From a checkpoint of a small transformer trained on Wikipedia: RMSNorm before each block.
Each number is 128 + 32 x the weight over its row's rms, rounded and kept within 0 to 255. Layers, rows and columns count from 0. Numbers have three digits each. The size before them is the row's rms in percent of the matrix's.

# layer 8 MLP up, 256x192, rms 0.092, rows 73-145, columns 0-191
094:093099148122096144073135162104129154178180090122136047087150183123170150086193147135104164102088119135123108087133145158143099131032111116109079124111142166107099136154079139124131183156145159116122197142088103156120175074107093183163113063135136131198149153154177132150161114150158129071117142175108124115060127115146130101109149156095101144141132171117094106163113166142131142095084097121201128106086139094137133151087184137125154111101142103167130177118154108170072159172169193126114162172081152190111108157130129140135124132154173138189115134127118085161153119188108181144
103:104153118143071155130128128148075118152167150131114095107148198177143140125103096110100134129127133124103084033121160097100149176196088146083110115093137093177131080060107161132180156126107087139079131132116182105094127107123130073078157191110137148058146171128116138094135151182178097142126118150110117162112147161146122116158128174132201159151163145177091119137104122132124136172101120076114150109096180151124084113081136172128158094109107109148163139155130135164078098162099135063049093079139155138159140143138136180117128142130107123078157158181128136101227146177111147168
095:103134105159162102131155150118144157086192177174134147203191168112154098136079153137130165132090093078164140111107193164166128094158097143047183122114105147127088160068126159080135102095143145137069113108114091117089064161148119171115060158121119160097118144127120163144083112172106112117199123173151114172097118193129092087097122128150180100106149127133144134123098114105142145128063105166108170175143132098161093155079077136156131103150116113100148129178135150167099084093111151117130066052140113124147114149150115146127130150180178106158126119088123166190086178139095096151
096:139146071136166123129116163167079124074122123124159125070171152092112152108144124103099114099164133088206101156151207107123050123126130130141088156140161143110107138109053082189146144154185167200152095121103151101108165133122157133135118141102149106064090108097156088132114124064077127140137177147142186134113057119146150120172147152064091165124113149137081105112138081157163114131056192131096147121163194128183147185107148161138100055115127130095145117186120112124160166095123111131133083129111186116139071133121124159157127106128100082127104065157145120108128143079149124123
100:106094104090134095113203113131151106138175185147145145153194129171158083142101069150114163140097064118153089131128088066152126151117161185077193151101126169099176172091117113143111127159168128186135097164134109100161146148097059129107140073101104116094119126133120243094103164127112110158157142166094143093130135136051181084099089125099138145152146123136173142063069123123137154085101052116116104186105149123139075093131161074134110097152120132097138064156126112167095128156091157102111123088098129162156116131073093117126089127100135148118133137107147111186130112149117141149
105:208110191180130074162159086145141090120156092191142153141100138179133160089118139151143120146121109089156137143118117190110113117100183108113153119163135135105129104119103113116134088153044142164110065175137197105183138097070159135089148105133086159171148113127052142113125059112131136097096112125146159142055112151169158143155082174101115080064167134131143185121138126148082161109116123091101133089110141091121081118130132124129108113158101129073113162085107091106165085073070135089084066125065133134098101158112150068105150124114139125114165166128118062145103154139132133082
100:136157139082114128061092122104118077110124110150163140126121145197149187104078116131081108123119106151101158121066093136175176144144120159112083165155105104092188086133125211142145099136150086099140114067083125085166063154132149118205188156150082114196157128106119134069138119159102118162145143088146106115152135150126098208148146085187124147078129098095151138135080076068126170126139126174114131122145081152122160096103070174110143146182132130141155150119127118163200150111179139126107136100140075097172082128163176128076147139142110192109128172146163126104136123108114144107
098:073119120137084127136190085152111182109119103136166113124122128083142160132134077171020143150093090124153072092127134201135197120177136113099119122133153117201163085129152143135169133159110100092123109125084152128136101108080097172151192142158156144132125134117143064105076119123133107109088146053152152144144182122162146149083163086120082118151090061108097167069118133093133175174131144131082115088125149155141120113134162122093107158159145107117112130158122122073165194199137115103139158111197144171151174168097095146092167186160138126147143110147128139166126187152128093117
101:093116108066099161160139124080169091186100091195118097114111124126153160136096175062062123134116132112176230142128105114105108213158145112151086153152167138140092121125103119184139166156161106101170156172111090074154172141085157099156133114126105182094111083138176188165093144100086095161093204128103096140115085122168148155194107126096149151110126133116103091119102116141157102113108125068148157115089105205142120128091142126160119098100125156117166145148094198120159142084114146113113161154132112129135093150125149128090168048203151109174121131126133129132154119145111111114
101:076081156175142112119120144140142125103075122131065133131115158136182140107116123160134138117200143107168166127135103157134151092198154130190065182108151122120105101100148133092075168192108123141128148170139126109112118158144164115150119126159128159068115082169174108129106136188090180138102155134141152147123119160154155117053143126139155111164131096110173124147135122108112103159122137172148104122181120117144140179153105086096145095102108048126112155136159150110142136186103144175137163122177060096199195149123126169106132067113191233157161047142121167115103110146153163133
098:158122144112131178135130191124162091142141088138152104059136097085129110104104126125105135065105146069215098127110133162136125114130103156205116180138137159100114115125155101111114101171083075100145148180099144086128146091117137157024196177142151123104100111127132199147117157089114108091142135084117072116156152138170125183101152153115099127111106104132102141104120059178111116156058188101125094115151178145106127113141110165136130144183097132101165063117115115089150168143078128064144128093190152160097118181089128128083136071115111168130107066116077126092126109120113129103
101:157106145112110140104108076098090163119122095179186132154099167182147169198146101150160061097166125130104131090084109180175103095138151159110138094150074172148097104181144118133153149169112181129120114156093159164115114145164169114155134135096121123142120136134152113137122097159070137150123158126105096159153136072143142131166147074090160105115132069095114134194169153119156135101078143096150156142091161141174106155180185141137082101108161138123165131137130101150132121125171030090200163166134170079132118152070143121198155094164119117169086065122064075102110177138159132124
089:114163181131166143135114123110114141199090202142029146148129071140104085117099113140135126115109134107086086198097143165146131105149077116111101125152135130142156146157186090154153119104028130115113139173149151168104165136076175033113114105131112123074128146110104139080117112160155170101113119111168127156155164158146097086062155087150130109129076105135125148107151119155156097089120155085127187158160082123137132156162108139137140075208161128138111076171175108157149112188151059160151134113151173105135153175117167141125144149149092156149131122122102098172082174117104161132
105:117123151137099160080121116082160130125087146133129110150146143131065107145173163129118080195121142105092125156101099126134053119135123156152117095165147112105089098132179097129150087118189164031064100121175170140110168122196064144056075202133129109101146148184154156135161160089143127104140130152157084128119156112097170136174145102075081093137135117096142141124077141127118129093128193111185119125112162136097189140176122122156135102083143103168162129135119097129140069081145061155146091138096129138106161104117160104155136161113160193104107138105100122107080144164207111175
102:167122099120137114177074145150115183166131147116160106128172197114113160131096143131165144106155144062068143128129134123139089139110060091163105104137085180100114122171145151149152066081182131166167141155172213140205097160100145128153116141073086166088124141089145121111114118134138108117156140143094117127172170154107098128164161134108104104141158177125159093109097092137090106162117152116140123081139222186160078104122065165167133127142174184157137156106183107129074169201086134122074082139134156095105171116154125137130150136102098149136100114100121069157111142079176105141
095:104154143120151079163129126092129156121129146150185107138119163078144091152219103125109114141129109146136098101146169136209127107106138176157123150113093086141171132107150166104122147155179068031123120136078140207222111069125074151170166145111134131100100128128148099124128135134154128080114137162189115131128137124132152123108065174124169147156122078117089117112101169118073127172153201151117131084090084167102132171148112136119199156133094127135146178105165109078209145133114147094136156184077118158142143139103118100110110174087122113119142086181108140105117159075140116083
099:116143142101067116088117117146147110141176106131070119146084039140128192159080132140151117110123153147130117191189105111112128122150125165118175192143145079105131073150102087031148171107166106190136178094184111099125153076139174119129135143130144159141140119115089130106123085128153112102126121148080112112144155138150149166151157151143132123177123164134214153146129171122115121137109191078147145131204156178141123104098092147101179132131121101133131125098123135109087154085090116106138121088136170133176123137190079169117086085114157117081085144144164204174084086182152105173
095:120118198118123175133106117110197169111109108119168111182088113148139149141147178143054144128120097158172156138087128194214148154148050115152149111106117102137132067118122128135111125173132159121139161125120098084181169142158174122159084120135109127059146143143165131069100129144142075083112139141113129139162211119097116127146130137173092155115120096068129113130150058127152173150128112058149146207145174116124120101163138132128079171131148182161084167092118096157133068072104146116102201164169068127103161125114144126087108128121112167158105136191096111140098106118132095149
101:135155119173192061139130205111095145090152112110164125125163097127082184148153167091134092141140158135074234167089110130113109139142123116130113101040122189115193106156083124140179109149103163140086115107152122121148184115079099183144093132076142127147081125142152110125123150177125173140115089120148158138120106091167093141128211100075129115139155167143144118126167174113152108059156140109125107131117143146088075111140165061163114155140154160175087108155112112125157085100111151108171121199137095190106109116127089136134161133165154154105125125106143169135107204144084133154
103:082130124149122138099103103088108193085079123129103172114178152128134115121121125075171118181174174145083141125142122087130145167162122105139130081091077100118093119117130152194108126115133129174121125149084112087128170133126142083165084122116078088112187126133149159105097122121130094086084081115145163137173164095082098136122197149152063113114091101065128172146187115104187138134173039085135057151145109149183138123170138137215072185116081130121137146179097118161102100127109120139098136157110093110117152139107140140115123165187161139094094154132159127099115105138107052075
103:131100134163137125170112136103111116074085113089126072134125120127115178128076097093106061134146156160118064084086154161141135116140090114091136146137134114090107092135108184118084171110141109127131111164138126194115163125106069115045168083168110138138156162150158104152120152168100151164150162121079101161088094066144109078101109161117093135122141116162212137146117124152157074155121139134063097160123174161140204129141107088138108100132158141127165081143145200189165201144137124149162190110147135142109127096132112188166115110118106139137209128136154130141115084111226124144
095:083190141130133171098131133148140139106086163193140136174122132113140124195142124147079115111098139162124143106117095146108161140139124169113085088133056106078115078119172174151147131128166107110096051114107084165125098088102123150142117155156078060090132119128238104151157091152083142122164162088124081138138135200158131109090084132168162122173174127119188123107107127100147182126103157067138117130136130128094106154113165106105143168199136144133132133126128158090100158091153141088044082063151131104121184151071119144163117133170152133149160139171084123189161118110107102100
089:129096117131124177130134104094048115132112177146112081078131153109133113160125132168181139092143119088073129106128079127155138092136130155161155113182078112154160078097095103140175159147154099197137100142087136183065131161102177090094148132148150172146174152178125202107158123154133109123100110200127089183080150065099158114170144146151119116127121098123080126130135176143132141125180090159152122120146153137099087140123116104080094083213171126148131176105106123091116139089155107124113101187092101174115135143130164148047086103125202112110165155142144103074113088123175080115
094:168190136136077152147127146153177146071139115129097084141129112154151111174112152137137128108167166161095096182100068111119177148122106066128089139157116147182144129131132176101176116123182133091156131076129153129104101128091151168148132130103107083143210097187114102136182162156116084147118127086091097124124116113141143118142088114154107129138119129125113124159086093175095076104081129140078144133154117083074110084165071147093171134099180106153094149150103180115162152160131176115105210124029089165063155164134108155184114067076107134127120120116173084143153143173123122085
097:192145162166116133082143042121109081101181149155099110145139150148070096092195140115084195112113145143109125127149136143096131091087160111123069128110168096087127129131146148119146115148151095153091172080129172145082097158085108152111085146090136102130141143087092134199144101147138148106134111110096133125137099085107205108102177115157184097112131149138118124126129204131122100135135143207143129121176087116145126181136093135092152059107086121153061190177140089168077113129159077172122140146098154117171163118107136156188123151112154185157175113145143156147166117120160043115
099:147120169077153112088061139083177120114164166114088156151130175205107091135138099164163176116121125123209145137143136126114093120126143123136110209118187171099125080046148122168139126144097082192098111156144157171150144116118097170142166104136157113196091090129135149121096111163134069102121110129178106142166059095102143138130132138125215095141141112130196127096130109151169130159177141084094116074141153123141106131117171160167109133127160127086064119146100105142097115094142143142142091181141138163165177134120172167143121155178056141124080093155165169117163095156131099133
099:132116094121139150086108112152142098100133138090096146176080107082113105179152152147112136149116130172135137135162122090141085108121147069118159137130179084114098104128127161149123172151176115138124149127170106174114141106065135121140121151132133153128168125094098133135081141126149098125146096094081123192145121129141202109123164056134135141137128130153139135131144122148125091000098128129161125104107100141142136155122160175165176171147100131078102160060154062123096165135081105201098175140156168106119182095100179112077089155081124128031052154164117147174121069073149161090
096:096090082132086139070174095158152181117130107118084093142150155099088135168123130152176165164167086116116130121146115131077112173155134116140172167168135096137094106079095102138165141144147087151069160122130176155151077149126120097161110141189060132140101127108094192182131147107137116198140152108142162153132073091163114119108121091088116193160141150057092103107101152158078176154103127124127176102144136127114142121096141127126081111160152147108106100089102104133161116096088039075154099125103112108204122197153149081092115108107093128099134131105178118071148053143176091137
094:164141125107142190095077098079129128144089198215112189115132141122114156106148115162144134120065093184078045130152164157150134181127077154182106094102098129081145150157159158122133190147156123142147119120148212141130151084100042176176111111132159132139074110156141148115149146081092144115122160144187162151072167082117148129136142135113111062109131132142135100133131103121086144095171122168143167131134098166162145130106123154132172155148063069123175095119139138129134179158159088140195143194108087109150116158157145148136169152099076103099119119126093065120132142138121127143
105:175179105153094083132150111067136144167078077121099065106134140130106119129166142084111126130118151120109181126108171149137158154119092155165122117183118082120138081130084121086137184185171130069135215152108118099136131196116138132132100127154124129116099053078102113095150162096156151080107115115163110086098169050135124168111126102152124062148159145163155157196114093119114095177096132100114084095121177081081112087108140118100155109162068131114134075115133144175120193201112178132111134074080143146110119123092164119112147135165082097161116107124104119153097103158120112192
101:118098098096102113140167138127151142144124131125145115219094186106120108105157150210071102105125066109078139092116129120105125116111118077144134154118097104172170161150107180054134094141117141152131103084113110129124133133166131166077104207160165106122139146079181091165225108106125101137084159146089141103101088120109201153143140220084129117128139164171140066144111072087145100095063122042190135167100134133128134140093148128156127148139107120117144168109101158129114156157129149140165155127125163121166075143130119145120136119120092155190141151145217150129154108143129145162
091:109076102098133132077086102166103095142117156163079193167132080112154081090176145119084124090158113145120135140161107150156106214156079119132105102122111081150157077084114133122165136130129079088118095163145120136127106116143124107122150100100127114100107167108115200024160084145151101148097135116134165123108168134071174096115109085138200100161096140102200187124157121104130096096153131153095108121129159175190136069168171139072127163175161104139140170097133138140214139117154131139090120130098159129063119126133081167136111097088120163142131169157087093125115174081108099145
097:162103066142109115158162099130169128113147070133135133113143101118112072151069131105130084151091166121128133133141135090049161138118153073141157061154125176066174080232207155068119104161143109131127083113110082122107159171115117037170107123143112134117129124114144174161117105173128167179132124137108192099158148101131098138105140099088085103144083123156169113177192101169167186123117099122127121106126073096082108167084153125161096134132192115091160127110118111164118153143104140127160144171113082111086144072129114175166139120146094087133142126110148142102128103115094060133
097:125063186139182142137167105159155134087127114198084135145075183153117133163135103130165100136119091119160095180074207147132119101089124109078074146145129137105130157137142086078086089139147107106114111129194117119120151127107094148072156133126179043166150079094139105108119142068146089185112144094087112197140171158132106176107085086103126105161196153154148124111150150134153116104103102157157131134131121166108111193158154185098149132128129130125140089102130132166127127070102078152151157130084116097109096126169153102136165117133105111210104111121139138147079210147065103136
101:092094139155085108110142180133118171147112112114166170090165051142110101135090098112139145170103094087103114124156122161149077098078119104105155092089137105124134117108081147126159158141129124119140166164100135110099143171142181146121102127107193127125168123063102143119139166045149158115145138060164109189157123120143169187158160093129153136084113102155157082144108093093102128150049166105132174149148148082130136092182107148183149138107147113121118100164093098086078163068104147148142184143149149144151154124124171141134191123165093089180184190091141181187155117122208143150
094:114114128140109114103123132098124150151137107167160155101101168104125102128134149190099080187170124132145135149132143179168193115104091122082056239148102133137134106185163161151137083101105151131097086167122150126110166149126119131148113144120086138108126082089145146147093108159177140062108168124173174097147032130082168173135107154160155161155101124122189171098090146097088093117095125164098185192108067138188120121091119106138096127126133079120120093183143162114152098099127075211079182137150128154142116142172142137164090103147091099122120165160100115104106151131117170139
099:176128164072087116116111087105144150070116102084110175099070155141083097105126130122127172139108114127099103053124090140133130115108136172141125192168112114169102157121106058178168130108073176161111140057112086157138157131103132114107139153092092123101161133153175187098105151133151140105130145117110129107106177066116132100123171119114172162090127145143137135099118152098115125142133113193094131165134153136133096111134162125135159096126138089115134041091148142117116094116153108062112177135170195117221147094098077183055177117095083158123114090129168202136074151141142128174
102:161113098075083153069162123120143112145105142169078188096080156164110115109168135104131117160104148135188172129140124162172139130100087135161127126146163194167175120148085171112136102074054136153067159146118162109152116170138122094134151170093116132156127112160127140177114079071085203091142134155129115078187084158099101122178112112136091088065185126113092125098151106137195075192082153121109085117102135133165100125098124157147188162166136094097096078088144093119178093118106105094140140157147096107104086163080119119161166119118161125158171115095092115101147088155099137148
100:098118166127120209197108150175130140117154170114120107167095145086083170123131110104120155166115107168164185106098154117160124094136103093110135065102126142139123077196092113126115126124076168115085154132167076094121102067141176152157157142099144172118125096162135112092115089176144146069090138158146123112179174115153123098156159099131105119202188136060093145100136123188070130118147150158142117110134115093061183108106153153043120145129092120097135074119151150166142122156163102100147116149133139134182092131119136158130194121120091105110064115077113138059099127150058142153
104:169154176128095093111135133126150143133111124104105182109149094142137124125149036092134106152166081143150103114148151157149138123168109169141164091081097094100112168109129079157158168128162146071184103172114148139144196156129111120108151121137155148083170112103165191100122130106067127125112108102216155153122136151123140108129118155179173155138100125165148166192109111147107087143170141199150145112134100117109083073126061122150126063136103107116098127088172123127141137186088133134156129177096151123068062114159132151162070150067089057123095212121115137093180163148111165129
102:124167067132146101097138126140126108064066076135102148102182163141203123101082131138105102115123131121112145219121150133099155195156128100142100082155189089113091104103118099179140081116124125121157173137146179116107133124074123077171124079100169136153118161125155108119182129180097137157112086129049123097064131149157139103106111147134082126105159139127117162172136130183154170115068158132175164160113117159163070138127125111097130170178085077175159085127146116146109113118121140125130152193104091184111128131182135095098169131107102163124075096124102157029143132110092147117
096:141113183093098183157131071141066084096184123167112105093151126158198079217111125146151113100095181122153155102125142091140134127142153212128044143179123101134102121183105094131149151109153162093145182122112096172153109088184082138200129157125170041186113161185151153111102154074150116123164106163100133116148099100089144104145115104130118113141133136107127126088179147107110133102114069097101147077082090171166173130148097133121169111133120132120106091109116123128156147156138081151239149128118166138151140124125118099151105085116142162136175120135131123112078163136141150128
107:167181124147153160160109153074118169135134140109084074137103154159133140113166139192120148098157075126190091093158093158125059117175110073138148106149152119183109108129150107099128075105111119167125113092111113111124091134147177057099150128148159120149096168144115160150137099092133119139055132035109093087158135048170092113128135099080116115127093102141171120129099100123161179070121133169134119171097150116107133120151115161105119122103127064139128115105158136133159210080083129148122189156163141093128059127111176117075177100091058127117071144092091093137090108095141135102
100:097191126136071116133136081104094177108176138218158179215165162123137075125157051084145176127125113152081118110116127080180143143162125151146079136168155142120110067136118081089077093140133062145118136103110084157152142126108189130147179166094161163133149139153128094132141130124129108143142147174084141095125107146145158195091161112141152160151091112117141184112118078105144120110144133108156092143111178154085131161163033117094139171097140133116097092162088129173161103136115135110095124092127168176061092129163134116058103162169101141100113093108146150152138117093114161154
098:117155155151092120162095114172141165150156159149116135133166124195161135151164149176186100125109165169200141130097108121126108139123088161150200200083182146112120164147088128106092161103152134132149093155144137162090114160178160145060094126130144098141112095081096151115113161155150131105113126134208157114166125167151081108110119088147150136122089129145133177141155179155134095158129045151117097185122140101136153094113137133147055222089076111132140111130138069097132126158110138138103166104080172121109082079156086084128106075166125165105085158113098101115131123158146097219
105:129076134143130145134132121104157100111141131107135108141123150093162129129086105098077108116153120118112135134162088121205198139108164090141151166125129065114077121169118097152093149116135099085120173170133115096157152143100133130143047157097114066143155150168188140067085166202139171076102136079172106171127198172164159169106088095153153082095064157173149146164140131147084108095149133131179171107128080100130110155217106148151087148137120157174147116113142076170175130102156110107160125159134170107075157144168099120111137119130155067129083125107109096202177137122140143148
101:142140177154130158154131097110110141151139157176120172123106174148126117085107178132121080120088119169066145083143106162088111120119120149150168116110088095153088168160122184116129141123144168083090173108146112177136118127124095125147170119147142104116124130116125158082177083166133133182086208105178095137125166150139077138111068089192153135134154128153097055180086128107081197124107077133136179158183170163121100093055087206124159104145096130046193092139118171145092133137097109078130152100108122132093129096126117087084092098102108129080126093114107157146102097087160115121
098:141170124144165092171176167183130134175151116123143134082155157161125167192103066152153183096151127106125185113127124106128085112150104126104141108077127130129085181210119157127103144119111175158123081104075135180184093088118159072137144116163058122134166095074091162095137175134128161143066192112080173135086112116156121139111163117144151097172138133125093095114083117105161106163083129137157145135149216135102078161133131114112111133137075109141154090123122119117091085094097107190115087077135121113126151246106124120154133138097095129132162094110137108070130110147104089126
105:119135150086139101186130161099087150096169088061117133080135159166154179174107097137117139120116159163060120085081140127136070115137159184123142128112123119108076151148140077110193202187169116122139109122128078098191126187095138171133187150126117101113149173136128105184160101057151154158161183079145115101142109126098115145105148066073105176184085118160114122110100122168081093098125136137081115116099148116121098085099125127141108145095093183143087151146084128166130105164119108095146123089106142141103184144093126159192162119151178166121106126169136104100076103153157099072
102:092133090148142138099101168121108106179132113194121043137101122177117134103100136136173100129084104119133166134077133077188125154084177096124057172159108103163125094095109137137131099195092086084130127109127134110144142098105154093182173144175114132168142137151104116128089145102150129123112087106166142138149140102033137145121141150082162145100132144130136152091113128169145139093140116145131158116121116095104124101140078172117080116112151130198116126083132144100157110225103168133093121059105066002159096130090153143170133062104089156140084139106118138162135087136085133152
100:141130074153126143168172129114124185167125075107129087157103141135149132209123087192126135090105200159130114135157110134103161132090121156198144125118148156081101145150140124104127131043133126172162107124189120115138166188099104112170175091097166129154160147101083138140119155121117151168092135122090150154159140132066121108116121151110188183177119085175191150079123155100158098108101118140131135114074112165159161145076120131156113124196129137173182110168070138151127128115161144123101137142111129128175052091060131149068098099066096114120124162141083103075118136145190099086
101:125109099187130078094174148183115107098111137147153134122144140151099104115176166111170090144101152128136151132088144109143129107148102112103075091102088126135160178139137142164098117091149122186076126180092145174112135120076156151145174178183143197130065130133089088104124119104149074142082104117167129075151096104090185152082110112153127155067092203075157132099088165139123158142097140144187175125120166151086120104095131103192081124142056154141157094135152083138142107136106165153181057154092094122124099054125107096163109112137142102080109116192141136090126118123062118103
095:157144107056132166142103143099111153135145146079110095081144120074103141108070155071134129102132132158125143166081091127112169134120121057188137171126141109099110109190097087175121076163134121126146138154134178183139163134145062132136105108147144090114123143144130145120161085100153094125129088141174146089097178087084088121128187112138094179125127170115149113120119175173105110169183140043098140119108152083098134165145136141132088143102131153126175190079177090131075152106085183148111170212135182144137142073118166139085158191161130109125084137119118156102113074082084119108
103:126108167061098138115088173181149108112162114124090158153162127081151105118149152151107136146153072123137129168062129161147126200135080148119164169144080168156168080097116095134167193124143145092148091129075132167144187084158124160153167111114161182152111095121062103093156154084205150148182128133121180168146111153085129121109090070107172136103106108086111118136107165116117134127166126135151072117160130111143110087129164143117175115091096087163084202130098112070138141088086081163078162079106157088095144129111068135180144171102102112144135108109178113093095104085146133109
098:129112131133132092090116166194131068080089123141109153063100106115117144102117132116128097114134186131146227148036125132144109112138112122121125115094147102068121160178106132136110139158183090176127099132121121095138101059177158182096140116090126091185084097122132127161095106094101092125167026103116138108110119086120130142126186119140129139099105099171112065172119155134142123176098112183076090102151165178159124153142126126127060114136123131148141165122065136139108125152171131144116124123116163117147141153055158158084081160119069195166112128149144095088129171143139177190
092:105113157120147135175141154102182122152171102117144121131124133081120079196158111157152134088108136175128119124159127105169142163113193092155109151153104098150177104085069156136165139121117151152120124167105143152153146129126071132112165058137163054089095155105131176139168142160137107134174170202169154123144118089132150100089065169096166114152133159170161158157114234117150136149141155147149198149063082159059181108097176162114114136117124078148189152139140168141090135128100107128164151105066203170128106112156107153086110124164146147147148116136128077116147088177145138146
099:167099092145099110102188109141140134129094116169157176130124142163130146125081091108113153144111166097096113103090145129116080152202078121142136183093128087141112111135166116153170165080142156165118107136080109114169152113106168126159120099136172063139095082060182107154108110178086068172163160082105152106147125091167151131077117134140108141123093105101110165091129109061109116137092099131169148132068177144174092161135115105138186098131121144176116105094202144161138122154134100164157167161056068157136196120159124154215105152106126109114185187154137082113127151136179132119
100:172099158098101106148113134154153095144121134174087107149141103149095116155142099132064098116149144162182234096146120115175103133013143171154093142132131163120126057115130160093178134099138128181161114167112133091106207080159128116149114116138142110141067143078164111167101160139143078102114114126095107126146097169175142099141100113093169138171163106126139107145163171112144087121143102158117174068137147170130177096145158074113154146169161100075104125107053135122141139153192196151082164168166156103128096118179127132135129076075105100136075159106118115139121094117120113155
100:158097189103176166135149139134075138125116104115112088164121093120114167179094104096164180091186150144119124087166121116096128145138086182048134138128167126117135164131089101120153117122140147138133204181121076099082142130116140101189154053083139101132128166110120125088117126095150128094095138106142139076069141156125158096132119085099111186094145133075140171109145108151162118138139139219133147129147226108156120088126101147132105111099178181142114084161140073106131075176102109179166131145157128134128150141193127156146057164174098130129098117090134182116072121122125119195
098:128086173073141137175136083072170104163123118184115145154108120125100102164094131140163169128129092154163082165093143141128109110135149124115150095136120073103136129121160132118130114142151113128150105045098166098137117069077111174135104075153125155104092133047112151141170108082136092079059151138211172180168132125092147134093126099130144113086140099074111084159122124088190155103123115145138098063105105153148096184122117145167157112157106117092118102102201183129089108147058121152120122144107150155090163118106122142119194123158159130149139170146160062156166117197203109117
109:100123157036120143122113094124140181164088120146216097137167123113108205111110103153149104146120154133140119137173085102169134122095133092196123117114154145107093141141044112157090137138122123103134139178156108097200023112155209141077156101126106140147126172171158135066102107110123100143100137108118150100147103090190074126150139202171119112072089126082139114137117161125078111174134088135096106125130082084175166108162162125151135113098095088105112123139136132131176086151114122107106142084125112142107108209164174122069118123134147136165132129149089170128122111127171152091
101:162075202187151092074124090105107140131103146176171107054090097140152100097122132126169124115142127089159157088141162140167142078135101146089093194169118080131151135096104149147129189106153169109099106114104135184169129155129189158144167148149171152188100129107118136088155122067102136103099111142147170152119074169189113152098131136110146123110111119172081150096143159186109170177123143177122135100142079094160111188143103133108188096119122109054130150122169086175111066080170117137099102116079125094087194095154128112144069102132100099097156124118108101165169132156103132131
099:039114142148100097096137102125144112147053162083091136182119101135126156171133133172101090107129067163169128143155164142131110187156117132152124135116141084139129132133178117068155177094129143102174145145125092099107088152084129122180143079096119108162079136115129134108187145150103132150173122124177121127131112123150167057142106061194159205151110156107151121128116094151138090062109138137177108111101156132127123110135095135174189155099149108179102085124065120092163069095117097132072237103112149149110104121139124119186125075116097132104103097128140148140080119139095200106
096:135089150076143095109123106130173112182153148147128097114131155099156187183112070141118147157141159090150132134137151076146149134149128152132060116148061098135107125180123190151121126133178138138173110134163177101151093135117162131115166092141196171075098143124130122111214094141176108133136132159046122117161143119128099153007149220100089186150088139138151089137102142089181134136104119079134132154129136129143143140116173109173158091113108184052124127161173127146119123116127119092165067116110171144176153143072141134155081145139124096087062116148111095133137139105146111144
097:194114123136098117057175107188169142125112155159136145102143096090108082092145135161066194183073114134104132144152161082110098051092094176145172112111136152125134169144106161130134134140121160165150171112114068117119114114161150132138110086103139056154170121132107151140113153083140151135090145136114145154201135140137106144089186102130147128141059086002143144176069130105109139108105159141109105111127139129126098154152102113081143108208153135153136146146142177164126164119071095097175165121140118161119151134032110089095140124160155065175116137151108125152101136149129110133
098:056116153147129139125135196131122136126097064159180146143093045061103087165180123113202095155199153117095179151169175096163128157122160110182139133157142091135144105125116132152107113102120124111165094127167111076184137127140135200166077152087137129139158165136142068127094159154127120086135096100134167111165109107183123102117125116053187083120177111091145131151195096123158147129140138087201128124163165103192146133123086114163145118122116123090116124133108129119145111093151093151137095093171138121119191143112150082162060132105113106126158143133090061193108128133163098126
096:140143199111163120084158085143136128098153125108060126135102099126135102047101136062120155129078113120089093130152122107145108091144134131133105151124132139181087104226096100178134095160161112120076149173080183162082223080138198184094144159155088148144129125126172185127101128088134128136144098158200148113152116145069118126142124173114051107134119124109069081110118081155139112125147105085136158142138124105083111121095077168143084071102106101144158140064138132136118121113149140111189121146097119090127154116076147158129144100161138142101102126057100087140166128112163094116
098:066093089090142114116069154079082125144074127135097183093160132122154108129094125105095105142124066141156131103095163134143134134082142130123052128170126136095099082169115108080057144134100171164172163104172149054126146186091150089160097122089122138113097152088160151119139149098130153121094142086120079138144088174129174096076148170073120091152118134096173127118086086101134214181134118112114123125146191150131189085107091110092111092117138109145143127068170147097162097147141096132135068116167075145110155140125117111042151161129127099146122066100103097142142131140079126075
099:063114127053126119150163139102178201135086108103154059137127139149135077129143075136054139108132130205110118101131067071153143122130139116145164170097207153102167172104122129147093126100153108094150104171127158154085109149068107094121139134113115170163124106127133124100173154100098141126150174094118152156128056160193141145067129151176119124157125115073203103123082123123073135164133171110126140169080116149160174124109140154151108156081133143133139127133146119098131106152064137118111148091130124090184132186153115072044118099150081092121103126085115133113167071140153136092
099:118141108099132125143136146173163211150118159130112105133052088132177109107085112168118132116167193108071134092091112119136172150092128140072085170114128064143107146117162132110115106170092157118166137101080121142162091129135156091000131122135096139091059140116132122095128110116177159121156111091186097209176086145110101109172104132105085124144159113085081076167099134158093124127186151183116139129128094104108100083088103126112098123195145136112133144116118155132158146108112155090112165133170105082122123147151168169136112125159144130120114116049092133120091089137138192092
101:098135103098142217148105133116146097156096193111098135091151056157074103086134176114156131016078142096093091089127155133133160130165180118137077099139155134159165098092132137136083159151117111090186132101099154127073128115122137112053202125122132113102061121129154164147164160113177142118122119089139154136115114118124162088049093105144166149169140122154080096179191112166122150118091126155158164102126104176108150156109163099099142128124173042086116145079151095142171140140101077116099129133149104128113138130148123122093124110148174166105135141131105140140160190125096132199
106:147142161102149130117086141080145080109100094120150035106118172114114104118086117158067152160106132091114109109098111153109163101099162123182123199177191162178080144158122153171140181131104110111145214200166134104087116102131108138125142151128112182159128116096172118185137144158111123097126125118107170086125107146103087077130150101116088089145051131107108147084121133152117108103068091134157114139170131116105088161120145093119088165118173084066146134188106151133137199112137145152121121179089152128140114150083188131125089120151125075105126125140162147092142098178162222094
095:210150169169122151158137114121115160199106149110113111137153152146174073144109158167161117071086151158113141124110161081077153144119085192127168094066171113105108146089175200158165193116145141114151123139076079104093120227163135070151141073141149086121149133147115094160150172153119104176170127135092114109094110121129130143109157107101145086056144115164075112119124119085149121166131093098093133134128130136071143109116160178122123110158115166059160168145104060133108102098149147122128128166046145136121070148111118107147122165135155147114128113153079108115117058169147122093